Weights of a small transformer language model: RMSNorm before each block.
Each number is 128 + 32 x the weight over its row's rms, rounded and kept within 0 to 255. Layers, rows and columns count from 0. The size above them is the row's rms in percent of the matrix's.

# layer 7 MLP down (transposed), 512x128, rms 0.266, rows 477-503, columns 0-127
size [110  92 104  98 102  94  93  98  94 100  84 104  95  96 100 107 102  98 103 101 111 105 108 101 109 102  90]
[[ 70 113 112 155  86 148 120 147 124 156 169 141 121 126 131  94 161 157 159 185  97 130  75 147 141  88 149 105  46 119 130 185 144 101 175 123 146 125 179 146  98  88 169 130 101 106 130 144 116 154 109 128 128 124  71 154 126 131  92  93 141  94 123 127 168  96 112 145 144 134 111 117  88  33 146  94 158 101 100 154 181 100 131 161 144 204 131 143 107 125 131 147 126 175  94 124 134 150 199 169  88 159  90 178  86 174 132 159 189 129  84 134 130 154 142  75 108 199 166 144 129  88  93 165 125 128 173 115]
 [179 115 112 128 190  98 115  94 136 176 108  94 156 204 115 181 166 126 165 145  99 144 127 153 130 152 161 198 157  91 169  91 107 117 131 166 135 128  65 146 114 126  64 141  42 152 138 144 120 127 160 163 150 157 105 189 123 124 157 112 205 160 104 106 124 204 100 180 163 132 112 132 134 121  99 198 184 156  90 119 144 148 119 120 153 109 151 128 109 127 149  80  74  98  93 126 125  79 143 125 141 156 112 101 103  94 114 146 117 131  99 119 118 174 150 127 102 105 137 169 148 183  92 136 157 128 139  65]
 [145 136 146 110 157 137 139 113  96 123  88  80 131 162 176 133 129 176 141 125 106 161 112 223 131  79 197 101 212 105 106 134 118 166 119 127 120 102 145 119 111  98 139 139 128 137  63  77 122  95  76 146 131 150 141 128  89 181 177 148 170 130 125 157 116  96 106  90  91 120 182 123 126 111 129 124 145 139 146 184 135 154 121 106  77 129 143 162 130 121 141 111 143 164 167 144 134  62 170 150 103  95 170 125  81 228 173 130 163 194 124 119 108 200 110 104 148 134 122  70 149 132 156  99 120  84 133 125]
 [141 130 162  78 136 115 137 118 192 112 183  78 130 102 155 117 148 155 171 146  84  92 106 126 113 158 151 188 112 100 109 145 155 133 157  84 129 117 202 147 185 119 120  94 108  84 119 164 168 138 110 118 154 148 102 108  71 108 118  97  96 186 160  99 135 127 100 116 188 150  82 143  90 146 157 103 129 118 132 176 136 159 223 149 102 109 129 159  53 136 124 113 122 109 155 132 130 150 180  41 148  80 160 128 154 109 130 134 172 119 140 103 150 159  64 137 119 129 144 104 192 145  88 170 132 153  79 130]
 [164 139  82 158 139 152 118 136 160 151 102 151 166 191 154 100 171 120  73  92 115 126 115 140 112 179  97  95 137 135 105 108 163 165 101 128 117 136  93  95  80 183  81 105 176 114 136 179  73 142 143 159 124  92 123 105  91 125 104 130 112 126 184 205 158 155 170 100 168 110 156 127 131 138 107  98 160 123 144 157 158 120  35 123 166 111 147 145  72 147  97 139 126  57 128  49  87 108 162 158 122 131 122 120 168  73  82 117 107  90 142 118  87 167 150 188 100  79 135 151  88 108 104 163 111 118 130 136]
 [ 75 103 120 118 152 154 119  76 121 144 154 158 180 111 131 107 147 125 104 166 133  69 144  85 151 151  87 109 144 119 175 135 126 144  83 114 195 200  76 181  77  90 153 193 172 124 107 125 156 113 188 159 148  69  98 118 112 131 150 111 129 117 184 117 125 151 155 120 174 153 181 155 126 106 108  94 164  93 134 105 145 139  90 168 118 105 134 106 164 189 230 153 145 133 144 151 114 165  80 120 117 152 116 111 172 121 131 134  85  91 119 104 132 155  97 157 172 137 135 114 197 126 108  91 128 103 180 106]
 [164 115 119 181 164 169 122 159 144 136 132 152 140 131  93  93 113 157 142 155  95 145 123 129 149 126 133 148 125 131 116 148 107 129 218 155 159 120 167 129 104  94  51 167 134 121 171 129 133 160 146  84 100  98 138  67 146 113 142 108  56  82  74 166 188 150  88 169 139 174 107 152  96 166 128 113 165 147  94 144  64 113 142 169 123  79 174 124 161 147 143 122 138 113 101 157 177 146 111 167 164 153 127 160 144  72  87 113  94 107 107 197 133  70 128  98 139 133 143  22 147 147 134 145 179 130 126 124]
 [ 99 103 115 180 106 118  85 121 156 128 136 166 161 110 132 117 160  73 153  70 149 110 155  99 138  55  96  93 154  97 142  92  94 120 157 150 188 129 108 125 133 144  94 150 146 108 112 132 203 136 180 146 125 154 140  97 123 185 136 120 114 171 131 123 127 110  70 115  99 112 101 144 165  49 157 141 121  99 153  57 185 133 130 166 133 176 174  92 150  90 180 122 123 158 154 193  84 148  84 139 100 192 123 185  81 158  97  93 150 161 133 118 138 130 156 195  86 104 131 144 120 135 140 114  83 166 126 111]
 [148 118 158  66  98 103  46 122 103  96  86 145 136 148 131 135  94 145  45 152 131 127 150  81 118 163  89 174 150  89 118 121 157 125 163 149 108 110 151 112  97 126  62 167 162 134 175 131 133 181 109 148 108 110 113 119 136  95 197 135 113 102 145 117  40 122 134 172 163  99 113 143 173 124 118 124 190 169  79 162 132 125 173 131 143 166 151  42  89 121 175 109 119 139 138 117 116 144 144 159 127 134  47 115 108 140  60 145 104 146 115 157 132 166 126 117 104 121  70 131  96  85 127  89 104  94 139  96]
 [193 139 148  73 136 146 136  89 133 127 104 126  69  94 106 170 111 149  70 193 136 142 164 160 128 158 132  88  97 164 140 149  47 101 101 122 148 103 160 137 160 129  82 127 145 107 132 155 120 161 163 146 117  98 118 109 179 131 130 115  94 151 133  61 141 103 157  93 138 103 120 101 114 172 125 144  94 100 178 160 134  74  90 148 110 133 134 113 193 148 128 161 133 104 115  84 124 165 226 153 141 132 152 156  80  75 136 103 106 132 195 139 160  77 153 138 110 124 119 202 139 189 154 161 136 122 186 131]
 [ 77 210 143  85 160 104 135 147  90 178 140 113 192 118  89  57  86 167 147  80 130 137 154 108 153 162 130 141 181 135 117 143 162 177 160 155 102 137 164 137 159 172 140 144 115 120 111 168 105 117 130 155  78 123  81 149 110  99  89 127 123 118 103 173 142 162 124  92 137 114 192 115  83 139 152 200 111 113 134 138 165 144 163 136 135  82 157 140 128 109  95 161 136 146 117 114 106  88 115 180 107 171 166 166  95 122  81  94 105 151  40 106 138 197 100 103 126  92  79 133  92 174 157 161 148 109 124 143]
 [ 88 110 125 134 101 147 156 148 147 171 122 129  91  57 132 148 126 142 176 161 119 110 106 101 111 147 162 180 117 116 132  94 191 111 140 153 110 162  93 163 103 104  53 165 112 142  53 160 109  89 216 100 157  93 182 127 103  97 135  88 147  73 147  66 182 130 188 138  83 154 101 146  93 146 149 154 135 151  82  71 162 145 148 116 103 167 119 128  96 126 109 118 104 132 127 180 131 127 158 151  93 115 120 142  88 169 126 125 184 111 141  87 142 179 110 161 144 158 152 118 102  95  51  86 104 148 119 130]
 [134 137 139 108 170 122 186  97  89 148 140 113 132 135 120 187 154 115 149  85 138  92 126 117 153  74 147 147 160 151 153  61 165 118 150 173 114  85 170  91  68  97 192 159 153 127  96 161 100 100 124 171 145  79 142 114 146 138  94  65 149 110 165 111  98 129 113 138 126  67 133 127 122 117 106 124 198 142 129 134 118 180 191  72 121 117  78 166  97 144 186  90 181 116 129  71  69  99 103 127 149 103 123 116 129 146 143 136  83 125  67 104 101 174 149 142 113 137 187 144 109  65 127 145  97 174 165 138]
 [139 128 130 129 137 147 128 186 139  74 126 102 142 117 103 110  25  99 119 173 125  88 122 142 146 106 141 126 159 156  77 163 107  88 172 133 165 132  96 135 133 147 100 146 157 117 103 115 122 112 152  98 130 117 108 126 133 122  97 148 107 139  78 123  85 100 106 103 131 146 126 103 101 225 131 140 131 113 182  80 147 120 112 120  69  63 167 109 211 151 143  96 114 138  65 125  74 211 122 156 140 163 153  63 140 158 106 165 127 172 105 123 102 152 128  95 110 131  88  90 166 147  92 114 164 208 162 139]
 [141 141 187  76  81  83 155 148 193 150 123 118 193 135 162  64 153 147 158 136 115 173 209 129 147 100 145 115 171 123 140 146 140 165 109 142 109  93 180 101 146 146 108 104 125 140  66  88 154 142 116  62 161 150  97 128 176  86 119 183 152 142 170 209 155 178 101 102 109  95 144 122 119 124 144 197 111 111 144 126 115 106 143 145 157  82 153  95 183 171 100 112 126 112 150 100 157  72 122 170 129 107  82 113 111 145  67  93 123 161  99 130  98 110 133 133 139  87 131 141  95 131 130 146 113 140 158 189]
 [184 142 108 107 147 103 151 103 116 104 109 108 139  80 108  92 133 139 102  73  97 130   6 129 121 166 149 130 141 140 133  78 138  76 162 168 149 177 130 121 168 101 176 151 102 147 147 104 113 204 121  78 166 141 164 165 136 124 125 106 147 164 125 181 119 111 108  80 190 128 131  60 141 169  59 150 130 118 108 102 117 159 164 166  99 102 127 182 131 139 111 125 137 139 143 142 119 100 131 126  98 147 136 101 159 179 115 146 108  47 162 166 131  95 155 100 118 166 162 138 140 165 178 113 127  55 158 137]
 [ 95 128 153  69 122 110  52 106 137 140 111 119 197 155 130  87 132 109  75  71 125 162 142  70 101 140 115 108 160 130 169 134 157 117 124 143 115 143 123 148 123 134 129 162  65 127  64 111 141 153  87  76 142 110 133 118  99 169 137  48 112  86 157  96 136 104 180  91  68 136 193 116 106 138 162 139 172 151 150 159 104 104  90 137 107 172 164 100 127  94  57  98 113 116 156 150 155 118 147 119 139 130  91 124 120  98 117  63 102 121 169  91 129 130 112 133  81  56  92  90  63 117 101 162 163 136 101 101]
 [118 140 108 176 171  93 115  73 121  99 149 198  64 148 117  82 137  93 130  99 122 129 145  91 132  57 107 127 133 161 195 185 132 149 111  93 161 123  98 170 158 106 103 131 151 114 116  97 151 190  89 159 152  49 135  99 160 119 129 115  63 157 118 114 117 109  76 123 139 170 155 113 143 128 143 111 168 153 153 147 150 135 168 112  79 156 108 176 185 168 178 140 141 152 149  98 140 121 111 159 138 152  77 131 142 101 115 138 176 173 105 192 158 114 144 138  79 153 118 151 168  97  89 116 199  92 103 105]
 [122 114 119 147 134 167 121  81 140 152 125 141 113 158 155 164 153  73 132 121 141  99 108 110 133 118  94 138 194 137  98 143 149 144  65 187  89 184 145 104 183 159 125 166 121 144 158 135  98 208 140 119 134 148 118 146 177 110 104 117 176 170  98 126 115 153 130 116 136 132 145 152 164 124 192 110 119 160 140 100 123 186 173 111 176 123 127 189 138 170  39 100 104 166 115 152 181 128  65 107 166  95 189  99 128 121  87 100  99 142 157 124 120 137 120 170 130 187  67 178 130  55 134  96 157 104 125 114]
 [150 164 155 144 142 145 154  73 168 176 128 138 144 119 125 110 185 140 103 122 122 121 155 127 147 151 167 130 108  69 154 107 140 180 140 119 129 163  81 109 124  84 133 139  75 140  90 165 119 117 124 157 162 132 117 106 124 137  78 143  96 129 195 135 113 184  87  84 139 120 154 172 125 148  63 117  97  94 167 151 177  25  69 198 185 136 150 181 122  75 134  95  85 104 124 112  87 106 120 126 163 135 146 152  93 139 120 128 101 109 197 107 146  86 143 155 162 116  67 156 138 200 119 134 112 141 130  95]
 [101 170 138 132 128 135 146 121  59  72 104 145 145 114 142 113 133 109 145 144 157 121  36 128 124 100 165 106  76 109 111 133 190  50 123 129 150 109 160 118 113  93 147  10 188  91  83 150 175 126 100  97 129 152 169 170 106 171 131 166 145 128 117 113  88  98 139 158 128 183  94  77 132 152 138 144  94 127 146 126 116  72 131 136 107 129 157 110 104 174 129  81 119 139 138 133 141 153 154 171 132  79 152 119 118 100 142 156 140 136 108  83 114 153 128  93 207 109 109 114  93 183 134 189 140 135 102 178]
 [133  65 141 127 128 151  56  99 147  45 156 156 137 176 114 122 145 176 142  95 163 132 172 156  86 136 148 117 124 176 140 120 141 103 166 128 114 135  87  76 140 116  71 158 179 152  63  70 174  82 128 124 145  68 159 124 152 136 128 104 131 103  60 128 104 139 140 129 117 152 182 121  97 133  65 119  92  81  46 136 147 101 158 140 115  89 149 128 105 160 142 153  49 167 136 127 141 144 137 147 185  97 127 141 104 113 127 114 105 182 127 169 112 105 161 137 156 160 122 162 140 135  62 139 103 101 156  94]
 [ 68  91 146  99 136 150 135 117  86 100 149 121 164 184 124 137 178 110 109 122 156 114 148  99 185 150 122  91 159 112 129  88  82  89 220 141 198 179 115  52  96 115 127 199 125 124 173 118 134  37  94  88 155  65  97 114 115  97 114 106 105 114 117  77  96 122 137 121 152 142 180  84 128  85 126 127 138  73  97 113 138 127 141  90 183 119 136 170 119 103 110 139 154 107  83 167  92 121 118  82 142  98 152 130 106  97 134 116 132 146 105 160 125 157 106  90 110  89 147 138 141  73 135 118 100 191 124 119]
 [138  94 165 119 112  80 101 126  74 120 160 111  85 126  85 146 111 132 138 131 171 104 117  58  66  84 133 108 120 108  58 185 136 105  50 138 112 131 130 110 121 144 104 125 135 133  86 159 144 180 109 110 104  99 152 154 113 154 102 103 152 123 174  78 215 157 125 107 159 146 142 125 129 218 125 113 179 107 132 163 136 146 142 118 105 158 103 124 159 103 135 139 148 181  85  84 111 105 136 175 201 164 153 156 131  77 100 158 152 120  78 149 134 134 166 139 139 116 114 170 115 162 180  96 174 124 194 112]
 [115 164  91  92 107 118 156 127 144 158  94 137 161 140 166 140 116 112 144  89 114 158 143  82 160  95 143 153 103  38 104 151 165 114  82 126  82 137  77 197  74 118 157 165 123 174  93 149 140 174 169 201  58 110 165 197 160 119 109 137 103 110 183 152 114 124 150 188 118 171  68 111 109 138 155  92 111 167 137 135 144 123  85 136 124 156 165 138 172 137 140  91  85 179 107 162 133 173 140  89 124  99 117 132 169 156 191 118 133  79 156 148 135 158  87 109  92 102 127 138 100 107 144 170 134  99 147 126]
 [132 138  90  54 136  89 148  80 106 135  54 144 156 145 122 192 130 206 132 108 122 144  99 140 122 172 100 120 125 132 127 117 158 168  82 177  96  95 188 123 147  87 119 104 133 103 190 165  85 135 196  96 179 166 115 131 184 133  90 105 135 109  63 145 112 148 160 144 142  58 132  73 130 140 122  85 181 132 168  89 119 141 180  89 109  96  97 119 142  91 160 110 164 139 148 170  74 142 109 127  92 138 118 110 126 120 140  92 172  64 139 142 124 151  91 143 194 125 147 111 116 107 125 134 125 132  89 156]
 [ 80 144 130 183  96 145  95 104 171 111 103 146 158 176 107 137 137  95 121 134 173 149 153 113 149  91 108  93 171 135 170 111  83 188 197 146 164 103 134 122 104 154  86 137 172 161 158 132 104 138 144 112 127 170 132  95 108 127 118  97  86 124 152 109 149 180  84 136 145 169 155 137 129 144 118 144  73 121 120 131 120 226  87 110  84 149 128 175 118  86  90 116  89 132 118 154 148 100 121  50 166  67 150 146  69 113 176 101 152  99 120 118 131  49 131 193 145 169 135 121 104 137 140 137  72 166  76 133]]
# layer 7 MLP up, 512x128, rms 0.257, rows 478-504, columns 0-127
size [ 96  99  92  98  95  88 109  97  95  91  99  96 102 106 100  99  97 101 101 101 104 104 104 103  97  84 100]
[[ 77  85  57 113 100 153 186 167 100  85 186 149 118  93 116 116 112  91  47 168 170  95 102 122 199  63  39 124 106 191 118 138 155 154 119  95  94 117 134 134 147 137 128  95 122 125  92 142 164 117 132 110 100 134 165 118 118 109 150 127 110  92 152 162 113 149 106 108 127 176 125 152 155 151 144  87 138 105 160 135 122  88 182 174 144 102  60 125 133 108  81 131 137 143 179 108 178 172 148 131 175  91 129 102 132  83 140 196 141 135 128 101 114  66  92 132 152 141  91 128 149 118 111 130 162  96 157 153]
 [140 133  99  72 132 130 121 108 132  90 126 110 123 173 124 104 149  64 127  92 132 172 149  76 146  95 118 126 116  93 124 139  99 103 132 113 127 140  34 145 180 117 115 113 135  88 133 118 111 151 158 129 103 131 126 158  95 192 134 153 136 106 107  64 115 118  92 182 155  66  91 100 110 180  80  74 125 133  65 167 125 105  78  99 167 104  90  69 153 127  73 107 187 105 141 188 142 172 102  74 122 123  99 128  85 120 129  85 120 104  79 141 142 123  83 135 143 180 135 146 116 138 159 122  61  82  97 174]
 [ 88  89 119 137 184 101 102 133  87 154 128 171 106 116 109 111 117 120  74  72 136 108 147 123  95 131  73 137 117 110 166 176 113 100 153 107 130  79  95  96 107 159  66 174 142 141 174 159 119  79 143 156 150 119 111 143 135 176  93  86 166 116  96 121 169  93 132 155 130  53 131 118 127 118 113 117 134 154 158 104  79 244 183  92  80 138 150 142 176 111 117 122 142 135 111 128 120 103 103 105 174 118  94 143  71 162 141 136  52 167 138  71 120  88 148 134 175 155 108 130  87 131 167 109 148  86 151 167]
 [153 130  76 187 109 148 215 115  67 201 194 108 156 121  75 179 127 118 113 126 170 125 166 134 134 102 133 166 117  76  89 117 135 124  77 155 142 162 119 160 117 117 165 134 152 108 146 130  86 149 138 110 131 109 141 126 191 135 139 132 130 112 186 136 148 103 116 148 120  99 174 181 122 124 120 153 194 143 137 138  80  87  78  72 157  64 160 145 185  92  99 203 182 126  97 123 181 106 148 136 109  97 178 144 118  82  82 192 132 133 146 121 134 138 107 114 149 141 124 113  96 141 137  99 147 143 100 144]
 [132 142  90 179 150 138 109 136 150 101 153 136 136 134 133 115 105 155 109 125 143 157 111 104 112  76  92 125 104 165 112  87  90 108 122 103 153 138 239 106 240 107 139 102 124 155  54 119 161 149  92 192 108 128 152  95 128 119 109 161 145  98 132 121 171 140  69 166 107 108 112 137  95 141 148 160 116 149 112 182 132  87 121 146 120 155 151 113 123  75 120  80  94 162 127 113 142 110 125  91 164 138 110  83  72 139 107 128 133 144 162 181 139  80 153 123 128 157 108 145 108  48 212 150 117 125  73 177]
 [158  75 123 113  77 106 157 143 127 165  91 116 112 188 104  63 100 112  27 120 151  94 179 105  47 156 140  77 124 195 128 133 137 136 141 151 152 149 146  86 138 151 133 124 129  84 149 110 129 153 104 169 200  92  83 169 187  66  99 157 127  96 142  81  98 168  72 113 119 134 124  98 109 141 155 146 127 121  88  87  82 140 113 118 148 176 100 119 159 136 123 142 135 170 174 101 113 149 160 117 100  83 102 112 135  99 100 125  82  88 115 121  93 147  88 128 143  98 106 136  87 143 196 126 140 109 149 101]
 [142  91  74 158 124 108  68 164 119  86  98 117 142 120 147 130 134 107 105 159 180 127 134  77 172 152 126  82 130 128 106 151 131 135 138 178 182 155  79 142 110 150 131 115  95 136  96 173 101 137 125 170 133  86 134 148 118  99 100 171 127 138 102 195 174  74  58  90 145 101  68 111 136 192 163 106 143 180 121 114 166 122  88 106 157 143 170 133 124 117 127 197 138 100 173 155 163 117 176 193 143 127 152 107  87 101 122  89  94 154 134  88 178 153 113  99 122 133 149 140 163 127 185  65  91 177 162 168]
 [126 135 177  97  67 124 146 136 144 120 150 154 126 140 161 155 107 102 163 153  70 126 163 124 139  88 186 113 109 141 136 131 108 130 124  85 151 137  90 183  86 143 173 190 182 118 183 102 113 105 118 132 147 128 119 189  87 123 189 137  88  93 133 100 118 112 153 144 106 141 147  64 108 185 185  83 156 138 142 120  56  69 111 130 142 155 177 171 127 157 132  87 161 140  71 133 115 180  99 146 136 108 176 154 167 134 173 152 116 134 108 116  67 101  89 141 128 102 151 108  90 124 124  77  59 132 184 153]
 [ 95 155 121 184 111  43 108  92 102 145 115 138 111 127 135  74 166 164  75 168  67 240 151 173 144 179  92 149 137 135 104 127 148  94 106 105 136 151 168 128 150 127 145 168 160  86 149 111  99  77 115 108 124 141 138  96 115  48 141 143 104 114  97 111 109 134 157 166  79 126  98 115 157 141 121 118 101 152 120  80 114  79 129 102 152 177 109 172 162 108 128 164  90 129 111  89 131 155 147 148 119 156  96 100 107 152 128 138 112 119 128  83  78  77 208  90 106 164 134 124 132  87 133  96 133 149 126 196]
 [184  90 119 102  93  96 143 121 135 151 183  81  91 157 162 172 115 125 139 182 123 134 126 128 168 102 112  37 147 142 134  72 123 120  84  78 113 120 116 142 122 156 160 110 132  98  61 142 119 142  67 147 123 169 149 129 153 129  95 117  98 125 110 142  95 107 155 206 136 148  85 117  89 139 126  58 175 179 154 184 118 133  68 137 137 107 101 109  81 158 125 157  93 102 118 141 176 171 123 118 159 125  98 106 129 152 118 176 127 174 128  91  96 159 149 132 122 115 143 161 158 112  56  81 103 206 154  90]
 [108 119 110  99 165  85 130 106 186 125  99  94  98 100 114 117 167 104 175 181 105 169 130  79 166 142 107 154 186 141 125 126 120 110 123  94 134 129 121 133 170 178 168  79 131 106 105 160 135 165  95 144 139 109 129 150 126 142 135 108 124 145 129 106 142 163 108 108 203  50 137 105 136 105 152  38  90  99 158  93 127  98  71  97 120  79 190 137 180  93 110 123 130 144  63  80 141 114 127 148 182  67 179 115 166 150 116  85 146 143 135 123 110 105 115  82 138 129  25 153 146 125 100 109 166 128 149 120]
 [ 75 162 170 122  77 109  88 177 117 101 137 122  82 108 134  72  78 186 113 149 118 144 136 120  79 165 149 124 121 105 105 148 106 172 120 132 162 107 161 149 140 164 154  94 125 156 153 163 168 124 158  95 112 130 155 142 101 154 193 185 170 127 122 142 179 129 126  84  60 166 173 151 158 148 110  96 110 145 119 160 105  72 137 180 126 109 117  68  74 172  51 177 108 102 117 187 146 148 136 201 116 137 110 129 107 107  94 155 108 121 143 166 116  76 147 119 164 145  69 150 145 154 109 102 180 143 108 126]
 [103 145  98 181  54  50 136 160  67 142  85 160 134 112 137 195  90 157 166 119 124 148  93 142 164 102 139 106 164  97 163  73 121 153 139 124 179 124 115 140 178 112 130  77 135 152 137 122 118 104  78 118 151 178 104 170  76  94 159  99 101 121 137  57 100 130 158 144 138 141 116 105 128 167 116 165 135 162 117 170  40  98  80 182 101 122 119 159 101 132 165 172 133 136 138 202 103 141 137  79 114 157  96 135 170 129 123 143 105  63 113  77 158 128 126  87 177 102 147 139 127 114 134 128 111  90 132 135]
 [104 180 171 116 200 183 149 137  96  97 159 161  89 104  90 155 126 129 191 128 169 161 123 128  96  92  91 152 158 165 157 101 145 133 191 101 112 139  89 174 160 159 199 104  37  92 103 158 144 148  67 138 137 103 118  91 148 142 158 154 152  71 154  75 151 143  70 162  94 145 137 152 129 118 124 194 142 115 124 118  85 162 144 129  77 106 138 124  70  90 107 147 101  83 123 139 172 144 103 122 102  90 123 154  89 123 132  82 142  93 149 111  89 126 158 127 121 187 117 105 114  91 125 146  77 126 115 119]
 [104 175 125 129 173 127  98 140 101 128 100  93 108 115  72  88  69 150 160 134 113 141  87 132 190 177 111 104 179 126 121 122 135 147 207 145  85 164 171 108 228  87 175 133 100 111 104 101  87 108  76 116 169 179 158  86 114 118 104 122  91 142 133 178 160 132 104 134 196 108 144 116 120 182 133 110  47 129 129  90 142 115 120 126  76 106  81 123 145  96  85  52 152 127 142 176 133 136  78 135 164  97 123 105 126 133 154 167 129  95 114 136 110  96 170 101 112 150 108 140 110 121 111 133  76  99 117 141]
 [ 97 105  90 111 121 104 100 134 158 130 171 124 135 144  92 170  98 119 150  83 184 154 164 135 152 107 113 102 151 123 129  85 115 112 130 135  66 159 131  48 154  96 167 110 123  91 127 118  69  71 100  96 167 124 127 145 116 144  91 167 193 151 130 106 171  87 115  86  71 179  93 135 175 105  97 170  99 148 139 115 149 152 142  66 127 137  92  46 112 141 166 131 190 116 105 136 114 116 109 138 145 146 132 121 138 109  84  96 125 192 144 188 118 150 181  78  62 104 100  66 145 153 133 166 141 129 147  97]
 [149 159 133 112 155 118 150 104 159 150 118 158  91  54  87 141 169 119  61 160 111 104 148  77 180 111 126  89 169 121 129 184 168 112 129 171 172 135 116 109  67 108 169 107 182 112 101 166 155 122 108 169 143 157 114 137 110 113  99 141 158 167 139 101 122 130 120  48 107 139 133  85 138 123 174 100 143  96  87  97 109 162  85 142 121  99 110 182 113 149 157 105 115 103 162  47  91 112 123 165 126 161 151  94 210  83 116 119 160 162 109 146 101 102 167  74 117 106 112 114 117 111 155 197 107 145 167  81]
 [ 62 124 182 127  98 150 186  95 121 141 106  70 102 137 194 116 103 103 146 120 120 142 139 142 113  70 166  80 108 122 177  92 167 104 128 145 127  78 118  93 124  86 119  91 124 128 108 108 112 149 138 166  53 167 109 133 149 104  92 148 125 112 119 150  64 164 203 113 101 122 188 142 175 121 168 125 167 128 138 112 108  99 131 133 166  73 115 172 132  57 147 158 175 139 128 135 151 105 128  92 112 101 190 126 113 130 137 134  88 157 131  68 164  76 189 112 119 105 139 141  92  87 162 169 173 110 157  84]
 [133 122  91 103 132  91  93 193 101 105 105 109 121 149  80 152 104 112 140  99  72 110 151 137 174 167 126 134 123  81 146  51 145 137 151 149 141 177 125 121 100 135 124  87  73 160 139  87 142 156 141 207 102  89  68  77 146 126 106 154 215  96 150 167  69  87 115 120 176  70 144 177 121 136 131 117 173 167 130  82 119  99  91 141 172 122 134 142 143  52  69 151 145 114 113 109  81 152 120 104 118 130 147 151 163 122 123 114 162 152 170 152 113 108 114 137 178 142 135 127 155 160 132 143 191 159  89  96]
 [168 127 161  76 178 117 155 187 152  91 105  92  94 129 107 132 111  64  96  79 160 100 130 155 149  80 129 178 214 153 130 154 142 101 118 162 106 145  92  94 180 130 166 204  96  75 138  90 125 175 103 183 167 176 119  81 114 184 159 133 143 167  88 107 147 119 100 153 146 116 137 147 155 128 143 150 154  78 124 126 111 193 174 138 152 126 146 132 128  84 107  99 166 134 126  97 183  80 125  99 105 122  98 100 110 129 113 108 154 135 106 138 183 154  81 177 118 130 151 110 172 110 116  92 184 109 116 111]
 [121 119 109 162 136 140 195 103 103 129 126  68 144 184 155 157 128 135  80 155  63 163 138 125 117 104 109 130 118 162 114 130 146  81  99 117  90  77 142 106 133  90 156  86 198 118 158 160 133 168  97 117  83 106 156  79 156 189 134  68  98 145 153 143 148 105 117  82 143 103  91 146 130 117 101 191 141 158 128 174 149 156 109 114  60  82 130 111 156 121  83  89 170  51  85 157 167 108 140 151 101  94 188 154 177 147  83 103 102 104 149  87  99 124  94  79 129 116 127 122 118  99 169  82 134 158 110 107]
 [120 153 167 139 188 202  21 135 124  86  91 134  89 149 168 145  99  75 123 128 136 115 132 173 166 104  84 127  93 124 153 185 167 141 106 159 137 164 119 139 102 153 116 136 154 155 129  95 119  99  82 145 144  85 117  77  82 159 149 189 134 117 147 107 149  90 135 113 137 110  70 122 166 150 139 136 134 186 138 170 137 198 110  78 145  75  91 175 105 105  75  62 124 138 105 119 143 122 148  93 112 117 185 122  96 171 128 135 125 122 102 132 102 141 159 103 102 110 121  85 128 129 135  87 204 108 131 172]
 [165 166 126 174 139 110 121 143 103 142  72 132  79 169 126  55  97 122 130 124 144 162 127 176 156  87 102 157 104  45 148 108  94 155 150 131 155 137 118  82 160 172 114 159  95 153  92  63 112 141 154 156 127 166 128  93  88 118 141 159 108  99 141 138 125 169  96 133  89  88 188  87 116  71 120 186 114 160 157  91  89 139 113 152 112 126 157  91 128  96 134 133 117 112 135  36 123  98 179 139 131  57 153 177 179 148 154 139 107  91 121 138  92 173 118 110  72 104  64 146 123 104 107 103 147  98 104 152]
 [127 106  70 144 170 111  82 156 147 130 144 107 147 106 111 147 137 137 173  56  81 164 131 102 117 153 105 204 124  96 104 146  64 152  73 111 160 208 122 128  97 165 147 121 102  94  59 142 112 121  71 129 145 110 129 109 117  95 117 164 156 115 152  90 158 108 139 161 122 124 130  82  81 168 128 168 166 150 170 120 181 132 135 148 152 166 180  77 151 140 140 113 147 102 150 115 115 112 161  61  86 116 105 176 168 172 149 135 113 143 134 132 134 113  81 146 153 197 123 120  75 133 185  60 118 142  91 110]
 [117  82 110 215 109 140 134 139 116 114 204  78 104 157 150 184 127 174  75 119 119 112 113 171 115 162 111 204 145 154 127 112 134 109 105 118 161 158 106 117 104 132  99 166 109 111 126  92 167 142  71 154 109 112 124 117 147 123 165 132 135 125 190 202  46  78 140  74  90 122 122 134 150  98 129 140 143  75 141 111 146 115 148 162 149  97  85 177 113 116  92 149  87  98 159 131 115 153 110 144  96 166 125 110 156 118 100 111  81 146 111 124  46 146 152 124 108 153  83  52 161 160 153 181 144 159 122 133]
 [150 156 122  84 117 107  53  46 135 139 118 107 106 133 132 127 108 144 117 100 209  98  99 140 109 130  77 138 154 135 127 151 149 114 107 110 157 130 149 179  84 154  75 173 166  92 125 185 101 157 143  77 182 128 157 153 133 127  80 175 112  88 151 210 179 174 119 165 120 190  86 123 113 126  82 140 102 122 171 156 171 157 149 149 144 141 123 170 142  80 162 107 131 158 155 162 122 108 131 126 201  77 143 141 113 186 156 112 105 107 103 102 122 110 166 132 108  98  87 119 160 157 120 115  56 113 128 137]
 [109 111 124 155  84 114 115 145  82 122  83 113 161 102 119 137 122 109 108  94 161 156  54 101 136 123 124 171 174 143  93 131 183 124  89  56 102 135 131 145  80 140 121 133 142 141 145 110 164 130 123 113 134 148 104  92 116 176 126 109 137  72 164 136 108 118  73 192 196  98  93 115 126 140 203 142 172 159 109 105 152 115 117 107 103 206 132 113 116 104  84 136 151 144  99 129 102 136 151 175 202 133 190 149 130 147 127 143  83 114 163  39  97 181  83 171 201 119 126 122 170 156 105 113 118 129  94 132]]